From a checkpoint of a small transformer trained on Wikipedia: no biases in attention or MLP, a variant of Adam for these matrices.
Each number is 128 + 32 x the weight over the matrix's rms, rounded and kept within 0 to 255. Layers, rows and columns count from 0. Numbers have three digits each.

# layer 4 MLP up, 768x192, rms 0.0456, rows 115-139, columns 0-191
134100146134052146108138115119112111102167114142148128132106107144198147105135115110096085147113122141132140072131123061098118135149061111090127133119128139129139169121106144124141118110148167098116129151143119142152109109135171125092076121120160144163127159152156103121173109115161134193150128106152125122116140145091093159139158105150175133099114178102121123118103119135137068145094077134147121135121123131138135140145108170101102140091093121179091162129125121094080178135072193065164120127120111151112126113154131102101159112115102147102140149185099150119104108126139101166
104141118155145086118144107142107119099129105113142097148123122083063182158079100130147159096080112142108102108084119092117137177136137118103128124127090131104118133146140099154114088121129099080109135122162192122161109147130154119088132197104095109089128175171134161144117086101135137122116150149103104124169103134175070175113109120132194108155131071132171113149091093099137141095166158127134117087082139124147102208071110074101158124154197153158121119154116136177161165145112141149142109124117110154082141107125183111127142157154141081095091116071179118179108123151146117132
134104181172121049083066145069122109093069162102103047127147124094155016104104140140107130160126166106113148087143119154180151110145138130191142126140141092129180162185121097186153169112124193112134152129156109090141129125081147122141168089168129148130112083150185147193085106112152083160098108129104104195148125143149109104143139090177120086173085085164098122077157064132105142110127124129088143158125088187126114095090084168122126074137111090115115123119072147077107138140062153102166164158146073086126133112139062107210122106152110147136188118162109108103102147110120128059
112138185142151161113102122156046118062154179145089177179106066136097148150169100148207117163052131142070116056094120084127115167087137131092149131115044141134131128153222100129217151126145106055148116174117109109147155077138120089132119100165177104128190115138136118144211143097163138108066081131068124171156059111240110161116087147087112070064132084115098122076146147167151128083095117113191142103088177122114125145139123078212148147118112114087113159163126102135070081171102099057150101151123067148104154178126129045097109026195122129080095157172139105141132153131159141121
148136151157195130145129129127182101185179100123125085139156131141132119109092192113113151169125109097074132087075134083139104148107156170125140154160131168082118106144124100149162111074152160121126157079127134101141118130090106148102098136171148150092107120128143092099129129144184099161130117164139192106197173189109123154132153153202118110166103095107186153141136116100127125096096137106108086087145215055112117123067085156163092152147123176125146082067155161168171123139145159172119174122148078124108132149140110078162132103123126132151092129122135179154138122137172155142
153108214130172091088101098139156130149137116153183090125135212131128080082144139123114132130226154140103136144133144164152165154082134118123115153147145232103098127132130147124127126168096113203131130136133080150140108099128091159132111098128128100118181143116131117220105072148128136139094065159089138090061093093091151183133119164158155181117092110164098149124170125171116169149147139107154130104163201172145136071093115116135143124117128175063133122119101178131075175171116170057156146090150202111203147145146136140093101104178120174111117133143108164098175141170130102120
143164168099157067143154075108120120131157192124170139126109149158143131114095111194191050135141176123097087121131062091176123174111081140147122122144115109177142113086125110128146134112087209106103142145174108148171099109124130146107100121160131138079106132110153141140125122140119137127131149110084118143128108175088061174093116141231127111126117144148095110185123081119139149160104120127134118145158101099127120138111165065156164159174110112172129218138096151149147140092093118206099113140150095126099132094130111107158101190081132139085149102107121071106156144132097141133
140062136139101135150123150146137146127151131162121075063080130122117137135045130167113157123142110145134097093145123154188167115082157122149150152121128186150141130135149123103077142104133122129148076161126160084143128134115172191084114156138209135133139122171156109114103142136065085108097092104081098182159156100104154161117087122146121088159121130095138119105116070115129103155138181140120104088112190128122145150145097109116135158178112134169121118079122087087132140078156127104140132115222114129226073115096076108105128090217117135138177043039053148193128139102111160182
111122132137134128141148176177099121115160081122123081085130157071160091079136096096102164102155114137113103112137122171085116186141120181109103156143070093093101171125151086112144097121086137126135111170137101122195103135113144159166106083166142121131167144136125110174186153104129162155148181186106095106122138129103110153155148180156039121149121108150159101111173143192110146121178119093119138179124177110104045138100099087106193096134167140153124112094110129155144111138074135131191077143154119163104127096113134138154130131127117151120125145184154126124082120143126078163
164115037117149168130067091110149112097210151114128152199147090106148143134119128104032111197137160102099121118066158135139153139140106124086126138127143115088127112136156085121102160130141084144158149132115108125125105156160123119079146064096146127143167157162091091156096092108219142146137135121108127131092132108073096120195099099122180117159104091125153084102088138154102106127109092141154154123146176116118170104121152135074218129103131152137174100126145146178144164118127130160205149140145177151142127104166154108078167130133052105116157091129119120155178176134143141108
124114113153139145118132182145121161082155133139146131116151136107174142150117146076176065156096109131146128127143086098128122129116088153181123125157126173140118119206100163071161122122101136112160136111147127123138132131102112153123143118176116077213145169118129116165137185138055149130129112167141100078139113055108145137141151135166129123127112126092115152099104118135163171080128108101110103117120096194135151131165132133112097149093110083117102145126125147122095099085127180158128128095146058158142121128117159149153115136146105078152147113149122115135129119084160101135
125159116114123171189127163119116128165122138048147101158142142146167094129096107136064136139103152140141132087100142121088136102167112123082114141150138067071115077139105182082131113096180115123114113123087137095105163098141054125131080123125078194117134110112111152099167139099212109105101147135092107095099137104143125114134109105099092122152082090206115104197207170117080131134084095117106120091132111059113117133089149133110070118098096087144155156122142151171132196073156152163124147130044165151144121089154139097094135047089134142108108116134103095145127158101143128126
174126149140106130123081076110155093130180133135108090123123111137150127158157136112152108168127160110062154147138116178166154145106152126199144128144127179166112128103114160145073199122170089064111127095113112136114101142127178142169124145126150130105102138158099107112115151136127149119100188177099191145145183083149163113140167148134171081119151136057139120098121147106113153094123154127160097107203203138136127111128168157101111115133140137117181121134122144135096055095117097138132069156124156127144117136120126106156131128097102110147110115141127099139150098134102120134
075210116143139156167237081087185107153061133136088169111122096160093165106094131052168145114103094173170127152174141107163073167154084109103120142140154080082076152113069089096133106132177093131128152106133082204128137141151072077090188177117200085077160128156098112109154084094067141134196166151138097110162172175103141168077076112141120079152103133142088125105208119106142133084163091135091110093124092130160107152071117120174117155151111087151182124172155132142101104105179134151116089161127146132165129080149123093146102200043175100095100163105153066166122128157142142083
164115171117181097098135102114137108084112120178142116108139104106164118150170107149148139142127101135080086106156109113190127147137169013176122145089176175121067142089121050167141135122151123144125103117107132161133101127174120081175161168158066136130166121133143148077205114112132114167116131156152118103192102103095182167101120162141134126160106078107134154108113168107172156135117130117110128120095158150117126091115130145132142119163148192087106048099116111133187104115065126122103127115144128129143135086127098153093117110149187135120090099184172176105115131107153150110
125122113076119161128079127219154116106133145106132085053139107141178176143105140133187130110073103144118123192159096131137133121162122099192104167109098134132126181160116122133171137111159139156080155107128144132169183118100115163153085193172093086144056107180086140146141136136164093093182174126092118132116189110100171126139123194103134184161126063105052120127083103127146151120102159117113104127137103152140133154065090160163204100105043138193131153079169129210191182187134157033203092143138119159089107129120117101102158096179126132145148193130051114140104091134121168141
144070122113160041117200235090107120134113131126111110163096143144135164140044142125163116124149177157159125098150104079084096192123155102059152125147106128093121123104117106136112110147083156119161120074128123119122181104125108092133112133150120131126130131135151140047148133147131115128104060170109123113101113087159124135145198140157154095165179141075093126127171123114107122094104141146136155092150105098134160171086096163159134146128173117134123106102066081116114137139171140100206186105087076133156096144115175103110109114142114137132133102146153153169147132102107111117
137150140110151175072111158132144104119139149111177138143124108151127131098115137139120074117134135108185133139091115127083128176124084131150147117114094077139145109155136164142132130145084147137115133117155132083096157128127142104155080105149141112154093082169116142166120170145163127139144121114110114117115073139091105154119105120144152159112114128127140125138159161123116143127104134168091135134116153115121131144140066140157165165119093091149132137142151105146083122142158167123160136091163108115134140109141131118180116179063139114147101132115162120122103141157126148109
122154150212159056082148104121173124105128147159165100111153137109163135160137119155109113157097074135101120192166131145171165134096153154132095164143123122133125120142126139124082135102108149165143152140109139111114111126137148160167163179087099142156093102118171100155195126180112117135059131138134132115114160140098194124152133101053123136102085146114122105103127104185131128144152162136162117105145135132137115167116127112068157146205119176158139113136161141069136121104188163168094155104150118142166142099128125123156148124149143169126180090065087073135145153102131136090
103081115116136119130069067160140128087110160069135172071156130126155098169138108167098077156172152108144150113088149079136127152138094145149131091122158152146122139163119151146142104141142129075166117109120150112182133119127078135158128108124163119104062107105136134166044085133128146088089085131094134102067128166127186073157158128077130147097157081092142108155131197068115137161090120126110096105123170114128193114176111126117179118063097126137151073161101097114107110111119161157135079129103160147145140125123129164128108166137082151096104149143085136153162109090081137165
081130122147128145121192097118088174125145157159084164129118059159052134139083123148157148177183116132117145085163181119092137154129144060116108123140179160179101079132100108080091163121122172093131185186094220159154144116143140103226088077204198133187141058131110148070099131133118062166145118151164143120162137096169147119118085170124120077147158144138174220145181223169118039126123146103066090125204061101129109136130106112170053121148122099070100201151213106225125086113171067107101137093144091099117098196113073179068094054093113101136069158118082140172161082149212107120
148134091123124139141063161166105128120160105081174113102128154075166082082134141133118064183104137142202156170116153116169172114151129225102147133100136117081108135168183110108158084148156067105052150138104105113091150134134163137152203094085147132153176181179123117104129119141171120122156158116164136144204148168073172106128136096132173115153175148104087093118109095146140085120129112132123171114114099094126130135129147168131106132060117125120120113099163133110125191107170146185187099138129110172126177128147085093145112164044167141116127115125119062092063106159105148141
136149150103180158160085118132164177133124136087110133157189057140084126158112145104144164145163105096199139176156120171161062185118109164115129118129127069087136084091157144140082137126165113093148132136093128098103132153127181136128136160103125164134151117088147173091155134145135122125141166128162159075138096129059122116138116138095155088135130105160194167175103149096097127116177195072159119188119090132114055188082138113070034145187128107156148162125084099161206133151168133135133132128096078130162144120100163171136138111135144119126141107139145160096105175105131118087
155107137121181108075154112139133092203067115142119112151092106148148130119185146104099076103129108140118139164181133120147103064135096113095128150111106158166156143116109108116103122192156128121118140103149114083154152098119102099130108164115155157143135094112127180164162084139175157119249161090128093145137138150137111161071149152091190204106123093139155165122102169102142111109158147134123082124163096109153103142146148089133162096099155124133136110116128114120084080149132126111153170111107124123132104092150144153178118163121164119102154156145081138158129126153137126122
196113119132098178081255142155130113090159153143122075136108141085135180104209118151139122173161141170200146075125167168142123150154057090196122096139182134115112091128152194119146166128119120108164106108126052109105131119120159094114114160115072157134169116136151124140111114122099081132181113196153089096081092121155133122148153130147183177160110139181131141104112058091211120141156095171120182159060121158149135087168138127204040111057141164146179122124105141087136178142066140061144073148144093156165102085158066070095143154110092173140128095123133085128077071094159121120
# layer 4 MLP down (transposed), 768x192, rms 0.0471, rows 115-138, columns 0-191
148132114076102139121176106130182146126124112114121166168128185129145203122158129145126120142131127142123119120195149129112122128136117121140145128168083112132137123117133139113130142156114195082137092119124187127106160119130121098149118106125148110090136133125102120130128111120163137170143112097139102116139096093115100107161123135129129124075153120127109168147123158137120143103153110131129142134115128155125138075121129115149101132162081138161160167136150157120156157130151154110185148146135121122100149069141106123116109103121170129128135156110113132075157070108111150109
131144141167144100150118131117119120136138132147143150172159154145109119114122141166136131141102138143117172136155126115133169093116145108120118100093104124091131141118113138147153150114110139161128169174136147143093086139127144150122098135077162148093162120086129144146124114164100138118141109134149054105119095130149184136089063112098147057149137100103158093096135162118117166089134131149109152156129126182142124106144063130151107129136091135147125072152139184139132099146110120112135109121115130125148184112107059170105123118183158117151179061162130077090126083112113118130
152148088152126102101127153091155135107113168124110058114094133103120118089164137179100137046152147116106113144146136147108109149169124131140119106169120107095165161117101176149129146111157136129121140143137084084154160148144143154134128100144155212141138114121140173104111133119089139122095125208115096119166122113144146127176131164136124113064144144122099076117145145194119085111151125111150112139085154200106153120065116137101170102139158133126122153125129158179107166199093108113151147143115072083139186112108103134193083149120117133131168110144035120124118126150144118112
114104170156156090140081136053113139138162130120127096108135107146127110166114112143112153197134114155131133074071167125157177104103100124085120120114158135213191089136125096104107074161060182111087105073116179109167165124123131105077145114104169142160148171177124107137144129143153107109106145161126119155202161126203105091056135164104138195079128145076142147118120118137112175185091178105098098120083147114131121076137114098070171097109118096205114183073162000138128142138129133121183069130144094132129100153109232138139104085087126134099134168135129100132116094113106141158
069099113070110155183124143149113127120132147100162130108139123131165118112119103113089105177202112056099105129069175104133179094134142083127114142125134159141096124177102154156123165114184108120125131136132123128113112102144136120106153121136092165136126103153113191129129142117198136102178141184139184132123118104108145112139136081157106056134142133113101146149127113087143109132082120126123134130143119065124091129094126146139139089124106156152132090075166144110143142124112190162093110096102078147120153132166130080111147124123131154138140152111091133030095099127102170174
123125128104166113103100179067099135133183155040123220070138144140085114154148120134147134096114153160157125146106197116131090174125094133150117116135070164135174145174067166136116129096121131125136141144158017215149119091127119082136163142154193133082102129127097127104097104118150141145160104157128208183116141087170160138147097150094151148147096181128113095127093173141121110123135140098150165141125162094132112169115181145134095155074128112102135154109037176147147093188145118155113123140228158161132121111132169137128112121116096131108095088098139138120073025104100140195
153212159169129161130088121057160128134144133118114087139120038124092119109110138129152134117192144132171090091069182056108165126173052131110104097092108142115090120143127139156100134131109157124123125104122025084163152124120112124100066123145132107156144163139100165098156140148131167088129134103164127161155114103150135137144161158133146097134136071159115139101049116107109146136137085119144122148137092192128110174089150110125139162163104113107162137115119150084156101114174130144123111149089091050123100102158168137114109146115108149137056109102125184122150147087120104189
175041090146099150090077066073116128109173087168143100150101127121083145127102147080127122119135146201058114127066095126124131068125132166092116113137157143103047096127126133145182128076109119190177111130165132110159165158165153073125106087085142081141124125157136159069099157132099100137067148147100154132149130095169142113087150124110105097182123160112096144142135106107114075150137164111088116131127108161141171073035149138094131149106122185100130143119092193145103131185126138080165091090168077149111068065065131130145111111123152131131151154150107168078079148111172111150
068135124148110128115105125182112121112107167104113076125138102114106163095191120123119115144139105122110116169103104105101132145100106116111158114080142122162195158193101113119075148114097138106090127109144089072123097128098136099096167173140081126079159121126070179126135139143135130108138158163158139124100151171151107112078137196043106101119156119111147137118177144135070116137203127108092147137198106096143122135101158101098087154110166100133124173090124132168112098208113076128175181144127090144148114127162146133146112159142139164116115172124108132099131092159085126168
081191125140138153133138154140134108104098165113154058131140137119114159147106112150105149127160105120217165113218098097114133090121137182151151144209174143119128130157132154164099113185110148155118133123165179162122121126126125151163114108058095172074104135130118177187082134090177136148110120160108169160178145129118129114136136143130140219137114135137113189152103098136149107098193184145093124121127114115136172196156055098147142094178088121107098144159167072184090115097151108155093155174062117112199116106145185107109108107084153125151083146142087179169125101142086154154
091105104187102165123125169163090102127127127176138160115141148147159061154171113119157085163138123135205075099145186130118060158094127165154163133156115133132144150140147075152131127190169153140173107141116175135115156150152124091150115144110139043105166117138132106138103141120074163135137106125134115125147170131114129129132148134203130148102129138095096079092127168127161128127142107155074108153118132156128177111096102128178085146132149132128134126154192090133138052143163143136117136076192102172187138086113142141127109082115145115129183140114115114132132142141127081159
099111161178072180084090065185105138118096070147138128190136135142172169119143130052174113011194124093116150178148178124200138101119199184159100133078138091148097113109140161127161136121108092050221136129144088131132101107118138157132153158147178081119098121111108094180126141169093130110156155080203118196116102098153160113076152143112111059136107138125162127112170127161093104138105097114095168096080123171150110113097119100110069148098184093090199131128167164166192141164103102137177143100123166153142071184182035129113135151173153127141101189088100153051050178085139102113
104165104130139118139124160129150130122125140123167200104125122117099118096129134112164103141153161093130067108058160150103153137157122098125143126093106113153128127098101113116104106150092113115176115129112104113098127133141094126163143106166110126117120137114155157099152110086131101150084108119166100122094118164137128122130126128096128134130150089139143129142090094143079151140167091136120150082159106109122123101158111140109127111106119126074110117154112177153176135183136131139129130116143098123143110101143090101108133137135150133149107091094089145092191152070159096126
101162148065118165177088160184086132099135078121150157135106107111181149168111104042058154125084129157167154131044157116132133208146044104121141123165126180154138108088128196085175105096134106173134145148168056203114208112120160090126129059139141097175176172119126122135152094133136063140152099117126100072148154129126127097140099214130157102241136130140170088104157126118154161132100160134129101113109130149144153101105116161128161108122105082117137125166017138137114093107115150097139078096101120112181132128136077084121152151114098143089128084148080108067126142078158042147
074129128158109096141110129130107127144082148106123104139120150127192069143113112190127136114138129175105195160210107118137095139109081133142145120132115123153162109133147125133142115176079156104141109133130062121139145094131106150081129147109055128119149130112123173133141139108068117073133145128102133164133157132185121140140105091136174167144125167142127099152092098124075143141133076120123149119142157211151173125158118137123093112148164143165099123186140126022103171091191138135107080177141157091116143085154130124148129174122089132114119122143136151138164145135116082080
147073134105105233081106093086146116079110104170126058136099105133152073188132115191068170105204102176141096115133033097174134183128120144095144127255061162141122082126160122118141150129099171154139097183060117147084057151152124149137175109043138043133110122132190114181106141099114166141059089102131186082098107159069090145105132176121115120166161142140055141063115065161103191111134142105091134179081128167154165097071073142137149144125165121103116140055147056160065135102159089085151080195164149182186105050140108118113105174095139138111171200135135128065152162153151124125
104151131122089196125147070123114139156125135077118081146126113155110138183126126132190135140136141177029173161179183121098154171143111132170130121140140119145110122122147089109099142129115130109131103115133093092136106139124091093079142134150151073138141106141091163103173132101160153135143130082145126126117143094158151112099129106125095117155170152094142098120135063128080144151105139087142121156095116063138153121071137089100136176139103067118115058116079144148147128159120112155136106110142152127093099158114144102171140125154088132145088117133145107115061117162137109068
122090138123119117110132117136121110109157116140103086066110146125136077090147114092122048153133134112126093147110097117103111111162147108131118124127154120082121115129079135103086157084167109121133144135137157126114120135111149159144114147085130133138159157125092123151159125133197145128111119127145108124129166167106124161132130113134151120139153176131117117125145142143181051138195133125119144139126126137134122129141104141142185096103155118109131101108120141096175106169147114118099116058150153153131114119147168133116110111124130119150133155137117135107154170146156132084
101076153093171150134139166132091138139098134116150185127128155155173141110110123064094165147123114149101134097123161141096094087099089128078120118088104077117128175150080104132200160149157181060112136086122118142148094144146097120122110150107165130149122133127134099193131132113135089115125130114114153180159141237116088127122147155105077150155110087132108144126111144131143155120119164122116115118156122064125159123109117131112162118159161148163164070145161152125066113190166197138141130133187147105110104094092145123117106151140079136131191132110133104226151135133139110105
086121174127076107118099127086112132183129114126153135163127172177141108092112138109147148121121093142111084137150133117121177095110112165119155122085130078117098141116109117149169110152122090187158143114075107160114122102136136088182083116122191155099103130127068107111150121137081088152133133113152051107144182115104135136140107194203152084154098107148117022139075095119178110128105125105139141155106158110134118145127113107115183156105123151153110145134091130117148162170136138121202128094171174114118162149183080121172123123133133132132117102107088122126185106153131138144
152095108084119122130153098168137163150127089143118140143137072122140183147119119196159130098132204029132105091180168136034147128197137175060129133109112160170106118141121135109145134171191079131110115142128067127150174159134134153149148066123134127145148145118174068029142116107116177170187096145119126120111150126173107142124100162178163118089097121160137035117045167130182061113191093150176140143103098113123113118110135101110124088127136150107133089113165161119126127162228145088175109082166087134127121091134018152120171138110137110104133149059108114060174095114132210078
135196183119186186154116125126136115172085147131119078133127134123132109163176134137139119150130088182201135098119059081198100163133101154131144139091146105158126123118144157118112141161143120066177114120154118174118092136140140127067129068137127140097148116143093113135141142155158140189128123153108193093101114093176145141075108118107163153103123123148106190125110159124124125116145121133127147147112132160153153146142098148187147157128100090125161126095132053137131167123053119112098115133086123162189125146144167091121154149057163135126130104076079090078181169099109146143
150166136140164139056099056141105142107087098159096175179115102130068130051177131142154172078144101141141148135150152113117104145104087132147123117125106111113084155099133198118172144214152105072221115146083112128152229168114147179130138133122202107118104118125147087181065100126138128081112119112152091112088135153153121136133168156168112092145132174161170105091209103160184130142106111174119101180139045167141145080145137099135129091127180159173162120125109111100128085104097167079103168141094094127092107095139116150095131159160134111146143165168122160092124130106124084080
133129117097165102098136148119111138145107124170144135127131116133122143101113144114116150194139142153202111126155134123068156104111143112046116130130156178177118147121085133135154128137028143107136134115163083137135124148120110067126132183101145132149146153130141175131123149156115120135144131093101104123110166157216118160115096097145100105133166143096077108091203101148132087123134126160155098097125095146145086154122146098096169156122145132117077150157151128198109088108177126150116130130114124110117086102122083159100086129067150147115147148131103129092104086134130140177
# layer 4 MLP gate, 768x192, rms 0.0461, rows 116-139, columns 0-191
088093141171123106085098176161123122141180122157133178169144155129067147133121140139175100131113110147077132165101139119118144169141117149106148125112090143159100150107132129119104165106085106137115121129158148156164146107142137133157113095163107144096112186143166114167138088119112107086168124188150129128131121065113087186144054159098152105173108131132204096111154153073145094085123147148135147146067144092125097166117136081087171146144140119164147135172117161139101111098157121184114127140123096134132152131147079088147108090122184119120071151130122094143098143115107149128
132127105182091057082153130072127100102131126046094087106179153111172065154167148120128125154157113123128125090229152160145136106148160116112175150087124099120180176186134152200155143184127123104111118099152088110141143145104169112152091126095070134147091115139178152179092113101131073177111158113045155118127137121119100098122102074163096074143108089142141095156098086149140089148198122143102087108136081120142090140123098180175133092123141122129138142095104127046080113138103189176165236178148115086163085102096056158146115209118131122144148112160130107093095092153119137100
102123161107094106178136171132199138135058103169162140030163181069178125114157158095121112095148163119187123150176128177163145098089122178136136133136171167140148113109049120110064136139120134197131091121144120151082094142118187152166085183140122087136066160173156142122104170132103080189190156056109084143085143130047162107187107135223134138218129083125119106193113097128140060148122117158144108102218138171183178103054154160095158139077114133117079047173150125095173180121103143107168170115139149084104128088135084162124124239122142109168136144164110118123160089132091127141
118082134097139138122145142154165097159104122170142111131106197167103183093097083158174103083117101097104114085106163076138103134075128120106101111153122170074110115106135155094135100130116122133090130139104191110110135155170112146117146182174071193110083145142106046085159155151119144117113098166160180124092103190108167117117105119167112153137118111171189158108093116074132149121162131124087136091134118135148115154133115096132124107140105144151141107052205149138119073108141155141130133150121190054129155128164143135164136141084162130150131152069165181167109176110155147131
165086160119144079151167092144099153130083123086095213158134118138125107200146123149120128117145143110149150211078095151095093183118146125089142144120130074075113130158167058106120086133218126098110122144150125139087097162146147118130154127164102100070032116127171081135116123144168134145069116079134088164111117176169098135106177151045143118124089148103142076168131122057113091101043114114112167163083102069139116189128114128121083155106067190170110109106121130202142147109138080153128174157157095131143162140093122152132143169106138105148199089131156116130091108168142172177
134166145161092044084164077139114173072176166082129130088113188130173145143122146105149081102112168165177096201190092147120142111139149161069136095134137083115105166118025181141130115142092117109081134134122101072145159134101100120084108088120141072192135188113128167124157056135152170130093134122121149154108096153137121134083075146128108095091145141116090169121134110140144187118132090114138141145175070134101154105053092159158150149118129183147082152173126116134141141117121129184169148129143099082062136152150123173142076136144139114122108154078097095137107109170105136157
109145123099160149136165120155121120162107106104159155099142163147056098134119129093107173097093138156087083128128140142129130149110072051133141116086150125113143091126076094126076117152166110135135147075176142129197163143110169106114137091135114173114143119114124116140088173181122092106091112044122133147169094047179101089072165149095167085100087078123171150158111130162124078134120139082224132175088076077129093161189077151110106155088149048147132151150159142190128143163075124107196173135091145140076153108087057153165140128127139100152127174134140150130175170169174112130
098127130096155176155136141114143139149088109129119186139146112133084154132131130103092099097086117113136145205121124086126130097119196133114119109127124124152127112162104169043116113137073102178122165194096124111099151122149127098133117158122155129122129085107117114147085125119117116143103114094125079156148134197171109114100161167145136157050095136154095171117143103143136124125138088125148146168126119173134139168174080124130095089078155110156118139137166143095087091144169100160110194123116093111134164147151132121125087187080144146147074122089155169097159135117130105101
100156128103145152157160133082155138111119107143152135120179091127049065171069135155162215019149098101084219174093132129075109109095101118130148107101106097141103123047154107101144136165087093107094094119117117142158142122113156125104076129114142083062087077118165152128183123123119094141150121090099134166198115108207137166079140128111159141095138141157112104082160171089108087144142181092105142156119144157138106160133206126111170145070129139084134154187039154143118107113111090068124109146156069089107075172095120127152100131147118178143079125094165111160081128120192049151
156117164147100110101118141132120127128130112104101173200136161143140183072152118120076129151114092115151144132150153136082141139126140137115125145117154173141190177126152102119120185095139063148164154116163050084134132130117112146141126148127176147149154109141129170057089099139140079170146147117120219162137119165143143136129088162138132130062135124184118122178117214147112089156165145116092145152082104096129180108104122092162126130151131113075170179149116098114124131179127172121151129099142107110101143063127116141148072116150117099125125109129163141109168127135130122177
169125149090126110104140167178154107121067180093142156118133123105176077178093121128151134170092134113095081092149124132071181131118094050118105124175124205112115180194073146092077185139225148198129098137130164166174145167149127092090136080231129131082101134131109139126104127107094137179102135063126134082145132191167123134106068115153111132173159099161156100130118086141167109128094161159131098143138137107149114139179131064116202146145124191131119104130094141096062170125164083119115126122077072068101102081128174091126118146129065101067130183167104104141160145127111143116
167115128140084190143070108112111142106118168157129131158112094121104125146100131099149124132117150113066135092121164134126123144170120123200128123182127160087133108118094133162047206123175085099120130136103111123129157133132143183169165104154221090149078100146082097077105168097115141092088140162125156157178162120085145110127111093140161120140161175073134129096096157107131118136147110146145103079148118184101102161112163131107128116117105183110155110148090162147124099136158140111146124130150057130117158091149110109176122082128109136146152090115109140120157088167131147148
139136157171123100119131119099158165097074169141103142083123161071164177086141113104146138144120129159092148155204155101158188153112133208170137127109168159155128199139095096123131128131083078057153134111087081086168149152154126114173137150127182087087142092151151087175113159127101120111111187111133084064123112137144108173091107142166135095158140172133034122101166115132156125149146123169119168133124202195131122185095088162139163137196121090107088109171128154081102120119149123120100088152130135153093159164163154110124131149128116110110090145095117136131104091031116168150
159051155153111039129144138126121147117141122154128143117108143147160106154133114101142111154182137107076123134189142157085129135132168158048128158181166120106126145151084114094063130133069174097073143136175129084104100154128118152084153142069129111129110141116113138151089116133142155126109118143127094119148080128123127131121164123091100133109126155114124135164113111074148125085155149086165113127139143111126086172178080141101150146145114179114151122139114136114175150117136164131107150145090191061146103144189192100086129173115120081125145139130135154125112168168100134122
147168123157092163100132164167109103093135157068166109148190123129135182081155133161117097137154122039100114135108118126127085123138090165085142095110057132048094065145125064099107147138148063136141138210156136123149138105127111102191158122050167123051144109143187106136197183119152096142123128160117178170248127189116096191125133132125149140106142077171085133209085130064101071174177115165105110083141159131126074132130129182090164109169139123067210109142129124121128153180108110165101202081169048151110128145150108054121120032142164126135152141103077217107069108115160119086
134158149188151134146150046123163113118122135172119165148134163090121090086117122167135134097131089109105117126115128149120148125156079145166146120134103083154141148098091163144130122168170110128181138118113151093081112163115161207090159057144151086180167180102143136101150117160078088075149169155085148132167121125106122141140117099111108145094122063130137118120134109160151115162137149100130143161121107148131132098149150161058109140107040145154116082104091106157139089120130142088137139099141182150106123096149108189147119118076133091136147118073121167115144150106165137161
152133059126117116110140096138135115088105118132126095161150133119081116128170132153140129135115136133084107081141116111126154103143170165108144148169112132154135156149098127066130139153108165078121120118104127141139089155143092150160146134089137097147109120120111075138109135096146149146092123134170134114120109119123117082111107160147094148073111206118111134150150115091131148150102123118135100175112128150124194126087103088139124078171156158104094095175068186127113143114095160167119127138130094168114118106124131124149130182132155161119137125113131115124142118106129120124
125098151098148163134074143207109167124154119080144120097126072112119139082092142110106117163136152100126133130122120099122080119163079093118130124125117103080118163139149080122109146149186110109158115173109152151105175096123151124119062136132089143184163131122096141123155141122145134083059100092097115123108132122151111142166078141112074134202159090148120112138149143132108155160166105121103105137052182080135138125119100129109072125124103166148131119183126133143147099163106078122140142128094125177121115069117150108161148111214050103098106157095193098128177085134133110078
166111153085120127103142111123117092101153104102124090086097113133169141095108112111138153079092157131078127134130117137097144086134073160122107142158137086071100132142150132121111147126163132156134122102119145105125144144100168171157127079078060124124123127129149152088109150110092106152167098104143159124121064134168145150124114118178153133108126086131071201131136017174115188115098086170120125146131119095103083119098173098123099111114125154161135057145152137147181195107132168131084102130139128159124132190166132112110146145106142114141149155135179132103190168096146177123
104168138120145143131166093143103164081149128188083200110113080137081102055137140123181144113127094181113139072194123127070192164124146119155092120112104115179090131129116100082170111149129130130176164126091165169146147147166134099210133121163090070150070064135107158063139175164078098148123110074157100134128168110164129110110091210176129115116161133111178153119163159151203108092160102150144115139168044147165117104140158121160090098089057147081149177125147121169151054096141092139082187086060086163106139166164113157078118073066135105141097116074086152166152108146129107126
097127125150165071114100129171134131067129140157135114121117137125093128209139110097193139105137124147122125080140126132171164121079116135169091148137115126173161193160098117128082152130121107157152141128096150133119155121137113148130108122198159110120055094155147085180106143105064144136110114070095074124119143132175112129087132195202154096155145165103085107088184110135143122110093172105126140125090143145127146125151132126231122137124146161125117101184164132153107117113106144142178141102117104124121117172125108174091117122097145128116102189136140140146157131111190131122
128139120057109099120137159153137152135104147176121201063116113085140111109141117104122092121110137129060124177155096165078093057140115162118148128072134168141147167120094112103185124113125117067171116166148175131153104113102119118127159124178096063125113121133111111075193173146107150112143087102145104109179163133176087129119079131069117114083106134077131123115166135088160160126075136130130127133094114126098180088113156151150100115141102194099161078123116115090121096139065173028145110152123113102098132129160123149112113070149156128145156162174177148132163103146123133152
119114100092106159121136160170136098143084120143086131153143107102096140112075117148145134131095134087169114119132140100122071184177041119130129136116161109151197139116157103158099125134145192127108127163113129110154085151116081163155057136117119110140128094123166208106157143117133126119158117089098151096128140090211080117092140129159163139105196104138051131100129163146113140161164125131128116170153144116132155144093131164124093066132072140141093056156147122154133070092110121143143106078140077093102135177144150124098106079124111098169106125122116142169113136150168131148
203135176100109139161179111098141156221119155127081116126167114119076131112083121132138030250173078142140151121157175138174153130129142043126169132037167170067160109191121124208061121177052105080166125063097213186070136131147186088083074097052194129219026255213221092129171190193080110179141148067019126182126159123089102098196070166140133124135000148142043105157122058124083141169090185122175101121086131094187135070138058069174135153107118136115120087082096072115123105080119139217113099125185130046164184189099125085113185114089077106137174183152160067115000123203155121235